Weights of a small GPT-style language model, trained from scratch on English Wikipedia: attention and MLP in parallel, a variant of Muon for these matrices.
Each number is 500 + 40 x the weight over the matrix's rms, rounded and kept within 0 to 999. Layers, rows and columns count from 0. Numbers have three digits each.

# layer 7 MLP down, 64x256, rms 0.118, rows 0-50, columns 128-255
518471486529493498516448473488415541470513439607488447446546476581494450495556547579420489563445448515495485503511473469432513478485522502492465490400543464539496437459497499490432511444517444514533480510455494569498575463526506420448456503464508523471489525501464584478505530544511460452526454582509512534488532516441439482484489540459457427513426492468486577464490519489533509488543
583564425459523550573538525535515454434558492495469455536505494501447548493517463467488559492598530529519449526562444493540477460453504470480539497503472478517523471483515522514491516496488519521542458514544499531512534476497494453550535493509521520477565420492461550520510411506518508489530558496519511511490548511513507428483517469519497536543492530551517476512529532515506472469507
497520514540510491453494539531474472482567486500519494522550537490471496443477454517468553509490495487484471525524488522529465488519491478473570457568465526472456501492496424486480539407492515530501544576519459601503476452551452563528584489546404445472511462505491471545515456500512483516501532525498412503482563499527539519559522529519432455527448584456534420586462390487514504497530
519538466543471393488507467482456493510539515457536500533554478487535564493544462512592491511520543502519503553531467495498460506541518528546508438533527529570489506597511525551501482493550450491531537455467470436510506492508535514564406476467460501449523443448466522435532525554465510455494505549507473533498583470435567513503459452509430501540433531484465436487416522525496466585513
500543545521468493499499446498472449514541484458514490545506537532458551492573488474556464463571515489487484475480482550468451492497499485510565533482472567491572468571504526485628512464509523473537466519460559597452587553451458460558462462568517447428591508546495468579463444523481494502540465551423483465487533504478503514507537482483428488500467532516568492483518536582504460518483
542496488490463494471471494513521502482448487540479524518501411567512544393457448527498454539537517523500538567509527487505518496503542497419503571529425531534487518455524439528488445547529507506544469461523583516468530479497466495441441500540512496522510488482474518464500519504409473551516508459558480558530547502485500547450510463431511535509476545462546494538457482501492532530443
456499443482375453516431516471386495445483528530429434535507446455466535501525489509500456550461428505470537507521477458539510561503570456533496518541550590476457491494497507508513467467511482527511456562471566482511475513527415499521569488530464461513510534541543566514510526538464523446547473484444509510523538495385514504466493497566488481449459509486459483478421472465417505607482
531448516460507485435547502478419565550500537526547451478553391518451471473451496534488446469426487476507455415505425508486536486458474495504480487549511475557533467483571411518505496509575510468561440509509490522476456525529488497540464537474475496492508493526492478525528475502428488445558520533488521508507509432549505452505490493450486538505467470501469476519425496462467478608473
472502541484586573421500502541498490445469533452536534508497522543503459464497504508489501547498554498484552507545576451511434437534486441486564559552523556517444494612392448528500548450561491493569452540545524596505480499513461556552420511433387465486543566581516585516547430490475448559472500423541476560506443555498589520511544502550515564512476515566508533497507473500579507478423
551449516509484596464544558492552520474510450472551458489489530481500520499514573492548541496452535520475495508495463510433526481449488470524445456515496499449507545490500529459540449452532460507370532552430474538514505496449488533496568420561448484453527474561529481462415549452524484534524509407469455560398478533564481428490490534480489435502486491425431444457565539521506572458487
496464500471500506463480543490582453458498468535527523445498475476535551471499527510464539536533530495490476439537552532501510503527469531550540570453465486494503521480535428424470504520428476490517511508519466468478510449414558486532439470482515515541471454449512596529552450556507467506457523474534500472508517501480457482560491564455513512508516495544480478507424555482573419524521
506573498528486449493458509486521514515571577401490477552508452485556550502538499495496576512527434424471561564488432521490469502498454446419536487506481399411486471542455551541526535483451515469560551462456505537450472470532537514577487460567455509470461513593511507503565519453488494525514531468499513460533431507469578468532500472433490581495540547564519492535596449490511485479508
525510475446483511515478559533485529439434462576508532502472504544497553474502522461517476464508532478569520484507629453547564465556479527522538593519475442457468452560535588446508459551404495560454455511503439474438554493470451467495532515453462489550536445414456536526493480508554458546523548502478524531534500430462514538456473492546474513515499508529479502488511540468617523493530
489458488451480498518458458526515439546518588485565481555519546505522509548462458488467510539516465512515558502508511464443514482579502476525568536516481509499432509556481515455473434484529564525509461487479489497489504564519491451565601540482464485511542527449561560565502532512455523496461522434464486551551521569493479460508427439466532565512465448472544464514509508506472502514490
444499523482427473448477517515539546378491520463497493441511491435526534500476471484529520594565512522507533492460540443585515494500544474516489454496493510493535535553485468534531546492467502536481484542569484458495464542562499559440540521485510576545543409489500523480531500489457494471496446457494511525533462493451443464549621474485549480469442522506464536466555658449530477467489
461465532539500508509515479491538555474454490573503576516577499537458447479537557469463538520478530522541505518409520571492492486469521444438493564510526499500468610457499485483539476524538558512475503584532588559460530491480467490424509502568465511475531538510552531451522523477477470477531507500486549515532494504457456505505544464509522503564546481515482456519419466531447585552537
474466523532447490489427518473431543474454525539483484487538540522519573514500514502503498548461425542489477461474512589538583445488516481541431516508509494524472549519557508506468442523490457435510440479462456502611474539450495525524515456575480449466477444440527524469493465442494538438466462431513435528458540534437509547502517538569507519448497488503463574466454527458460524497464
505526495450439541532559480482564488521540406560532578551512463487464463523559474511469457431489484541477554447520558471492464511435425523512521495429460524460487488517462477500579532543499532540505535511528525568533504462502547491432456501572464544466503450509462467443493521518559484522425540504507557562489489495477442554560502440452557512467532528471506499423526459538562573472455
406562460554466533490566549436528459500482520445453502540483480503485504470494508539444385522565465528452535472536534476482539476462523492512498591419564539495548551483437403531521493486520571462564515446512502453483467406443469484483495505436485569494499538536518491553460494484517584563468506458459487471571525508524493545482508426513476549513503494456502467452532500557541461539442
446552560502515523535495519513530536449458554499460588531495501470437591518508473418455491457537499554559503466488477511497512509515483498551534499531499484555461509484469494467472467538540512513546527499434535484483384538509427559516489450438508570471528473557552538496518492520512516526502524465539489516560515517474399504484542509512552489407496463488497472492457545495521557492472
520562484534507485473498485472495506514574541562458458509454483419526437541473513468492496511457474479444453506450496483518550452520486595481584564486516538458546520529476529480517453458484474518444512496542523459544481506550496514516544514514476409547498506529525569500504425514548496481508467523441466435517502538484496495533560462408504423504550517547509435520550452446533483508586
427511516460492596458463463454509463564499519521505498439494515523430534492498540570441557544530470464510439540518574486438523417482506514550543423530477522512502487453523524472565454534502474551563446385508513448516520507430561489555564523450511517432499561490529491486442495483501446480510522526461498530506466443504481517415414405514509555414492458457547454546493446453552591475552
550497566539474483497439565524481488471482476487428514481459530520436527475538504522523571538521459502558467493552486464513443488560529466472483534531520500438527433453510528538470545483542462520506520545510508525466523499514429490444496509502482561490524508504491501454502530419482546451530508511476455505518455411500480500545470497521489530470504533460481463521487435581547539531488
475464445562479482434528509440460530558541481500505489467482480413560507538445481493503543499537530495483541511548435535507542469496442505586526527516510404485591511539522513487640488485465521528453492457492481419489540462551466474473521451498487517492594511417489441454426514528508484465463413473530542489487512503456474519577540596464538471477563459525523415504485579568530471444497
461500504545544579538492538565574448515545552463531427526544540470490541538515530522497515500512474559509447578428475438474513547510462553517504491539514450499541509512559505443568523422434536556458554575503459502512485516500535465525491498481457485464518518479488457503546460483539494539509470550476443501455516509503480514595507517457506473518501513456485499523576523465602446485500
442504520473415531483560544505470441588562550553535561506458601431527487574459462456523560540464505453516532516456549544430509551533447526509413539486499454519478467464520470521469556542495515497536521510495557399529474535497482554486513574520544423481520533491498481534451491494522531407525491536505531445488523477516449523588402451531540493548502488435517548485498477459479525527475
546530545500473466421558503527491557471508506404564477471548488537481505548439446537539491476497596498526519523546485433513580420411479474449518463487483462448441539497468446485526564467425477527477462509547511447560501430474459492479509453504512450461500503441491495524468534558487446443506459473473617453498500553510565473420483481479549484484494520529520477479518494486540532507511
540497509519512525546500559499502502503469505487484484496509511508557441521405533501551496453460488453489500430447455471518540536481449547497523423560515474537541424490548551567583508524498573506459537482471519485455493467489536483459484557538535522493459539503565547458497481499437483514445473475480470561478503519566536458528456488495516447522564490532513502545562495470497491480485
551435539478491499505568516506453547512496436540493498446505491538515490528440530446536499537486470499511509510496487505609474511511511468516519505532607537534569486504463449524536462459480541493451491414495401418525469513417531558504427481476516547516474530438519484491539564522539488521494553587559467465490506439543464517492498521452451491446519545517497505489513596462574419471491
548384415529505537475555527565582520461458478425435531480358541484590455515489484464495517479542516601471588487482629479418597471523503500463440546474503453496486532517510535461475511522606509515585498476545459550552557408534516435541495501519526578496515550440525470488559454447514534491546492563537466519505537545506496577525446558506477489493537515511485529489497552504443454519513
462374491570547482486598504546511525502497455421553460520573509550470520520510492529490525480447483498481536486462448584422569544460451504523548523483565454584496535432491528507457592527496500484500478473555535474486586478484548498515521501521507554437434555510470573463434478409511433501504452525518582511551556502448517387546427514567529537492529474486461590505487522549486478546494
465551492491470522521556439495499517534477488421500526471511457473461454430487498550512612455496493480462484438511435496535500513411514545453414464475459460531572517467584405503443458513496429515583509429520570523502573580569492524516514490464536572579536491509466407520450483541437580507539515525531472533535478482433473459500441474442500509469498410545521534527572476498481487497554
583494457503545532543431461533496513572486500439553528495473540462547461464515463522425539452481467469510589456475548475436479522540522459493552527510479499535429522467534503497471453471518453496446525544491476508482502494573444516464544510423423531441481481431567471507511483492596517455498468484487503429503560505484469486463470429461476511508539457491535436445514437534414494492543
536529530492570509529456503561481446453497531503483514515455492506502496430418569486479578498532511562431479531446516548523364486503546490455469491470445492476514531485620522477476546462456519420407406499469488570476536520469448571502574515499510493543488503481460513543491539539459455662513492513527563477486468539519545480516549550488499425489561445525463536486513449509447471510557
514543497440505464535521521542477541528483533479510453430511529523476543497437519508533472569495499513457495435451487402459496500445519524573437474506518433480520447495497483420526575561515505503469470473455424469483486528535542462472476570494600506523513545565524525425520577482442498421491506513488555436521560557469511466495559568468486520484444446432410661456536506428447400535478
482522472477519592562462456512540491471472482502526501509460498487460491545464415511500450453434561512462507464508570455548416552534486455445512477478496530509499467500556484443547488476509431516539539496475508569437536503485472503402454449397533442479582476536484547551456450514549486500495430466394474485533424502485469525455392522495495458513495452434500513560510467509409469480523
523530511455528483423486469517467432381452484602478525539497484454509509432513519455491425511437493490513564562502547588445494624549549553523458493528478469486554540434504557552450542514542444454509493458567489487457461544483464577517466500621454465497400496518560484511522528471557439569429473460556559533462552507500457560479511558588524510634530535533477514501492476521485516496514
544493468441496577459500528521489470517473502562498486467445432492486489459523456475505459486544470472513447452482547440430492515557428541476512508488465514535478508527510538488531441538533497513510491524541479538451500575478390534451563535576529557491546444484505475477455455535498500494480539517525483475525483492547522469469366550528493487516460580517474508465489514447449539499458
526467443519506485399533514510508567522528475534465505451464494574562459455521469518469520463526498531508514528550575483422456530496482553529482583480511550527503513500432458471488501483486548509520513525566432414568489553428538469536473486511466419488380481539530482531439454586460475530497491509502512439423506495515459564408556573468448517489471549509532468522439515562458504497523
517502479499505423533447447481503490549533417491512537485488553458500438465522499561533535498489466517490505519480533527498462481478586471524496530467562462475457517521489521477508512496515418487455452480474537505495520519508515448513443548512482465513532504535517422503526543491448554479519562506481525482489459497512617441506537523522519484502486442499494499542471479478441465524490
485483545512574466499564425494588509546476495522565457491492564547521504563527542509482541504517575483458479553449459514542467542521458443530514478467515521523533561545571495499511513513460506481473520529547491467515539591458533480538514447542496468493451547527461522517504465488533503527449491536442484482528513463575493497482498488464427535488472520547473476582499530464523544519460
425518500478496469426467494441495494472495457484510545571628571442483469498515480490460452495504496526580419627505483545478496532555544551518559472496457567489507472475458553545550540512524465518452460532524449537481478504489569582450481524540467476426433483485566542486510465488479485508511451515490500499519416514518498460534561513504592522510482491467494486456498496484555523424465
576527557459570446545476501491475490433465480534488481528489465480509489569487574497491523551562472441557459476423494507510505603533463582514547542510441565477510489481534487489521561493463489524491486452495496460445490505447518441522468524488435472538490437491521552518475483515538499437606555522565454488468535460523495560519511513474492540517507427474553525525527447501474515485543
502438534535486496519461506456540465525494481546435483454517491502479548549482435478512453437457511508528505534517515460502459536542460518472464515411477504560506510439443509522458454488515577529511577551490484471520488575476512472422538530502545468393531569468542484541452512547529493546481521492518523466566494542556493537473508512507480456463533459469588491460528498470519467515535
495418437457515485486472494481520527481432464508535529586466548497497400515512486518488491525482519497453528508575573526543440442521448459533536501487528514472486521444510530510477479497520541429454509459589533427488567492437440505521539441511523515469549530477518481483471560468572521540518532552488512495467440501569472570473393473493455522501515515530448493532474532453487498437531
504512553511527418523473454506424561495521472447573490417457447500483523478552522502507478490555514545498468494552515454474515451575454501453510432437512541538538495512512562527499488507458433495465480462484432465438474537487515512501607519506503519429498400473581500541493489522504557553558479478507457517524461491495468545504533464448465566437533533521475501493464481483568461391560
529543475489517537548470582464486532465521490537496487556544512531496482549501549503517443533502513546539493446435456551564495544476585575586551489487520488540452471546487471534535518512538513444448435558441508498543457455519473500519516511450551531535448501507461467469483466463530489509511494462483467515425515545543466520480549528514463518521509448546512520565521494579493484544488
559579513592543467506535534408494465526550498428533488451529539506540494502652487477521376549542468502492519535482497562543397558527468518575535491551483477525492437521449499494475511490552556511523587582459545477558525462572502515571470557532547455451526454579474503452519475520487531509515514472497460461497503546515584539459611535577555485519516552506514529498507469488523463539526
607492476473524549486479515494519527492535477524485468524451444584519471472532496505495432505491543477492451540531382484425485545540471469494486558500501511438519519539507493518422543560591479536475483543496440491452487533489538588512554520535500443522447449519489503576524468536533509535532530529475499555526480465469507444550532438473451445481486577509487502501449570450452501460514
517520489454531408513446411479499459619562512499505533474420480435494485572511429474441626452414543458521534489464465598536500467577569490501512496514498461510487576529474552469461519503435538504509510573435476537480483492459479418538473451449447505527587541515502472537521529459573451544460448505451551478419474464539562509472480531471513476494534488487548499535433525514445581453489
492533503433479476553503480479533475451504496455467535504547524510503420501518511565562529436488476443512479465487550497578534553463507503464496437507520549485556483526541489526430471504496570616549443517490529510517480478556511462536522535496516479466443582513374494430549526468508528555443517453558481541561490459488509444555498455419481439522529590491424591534500455536500547443528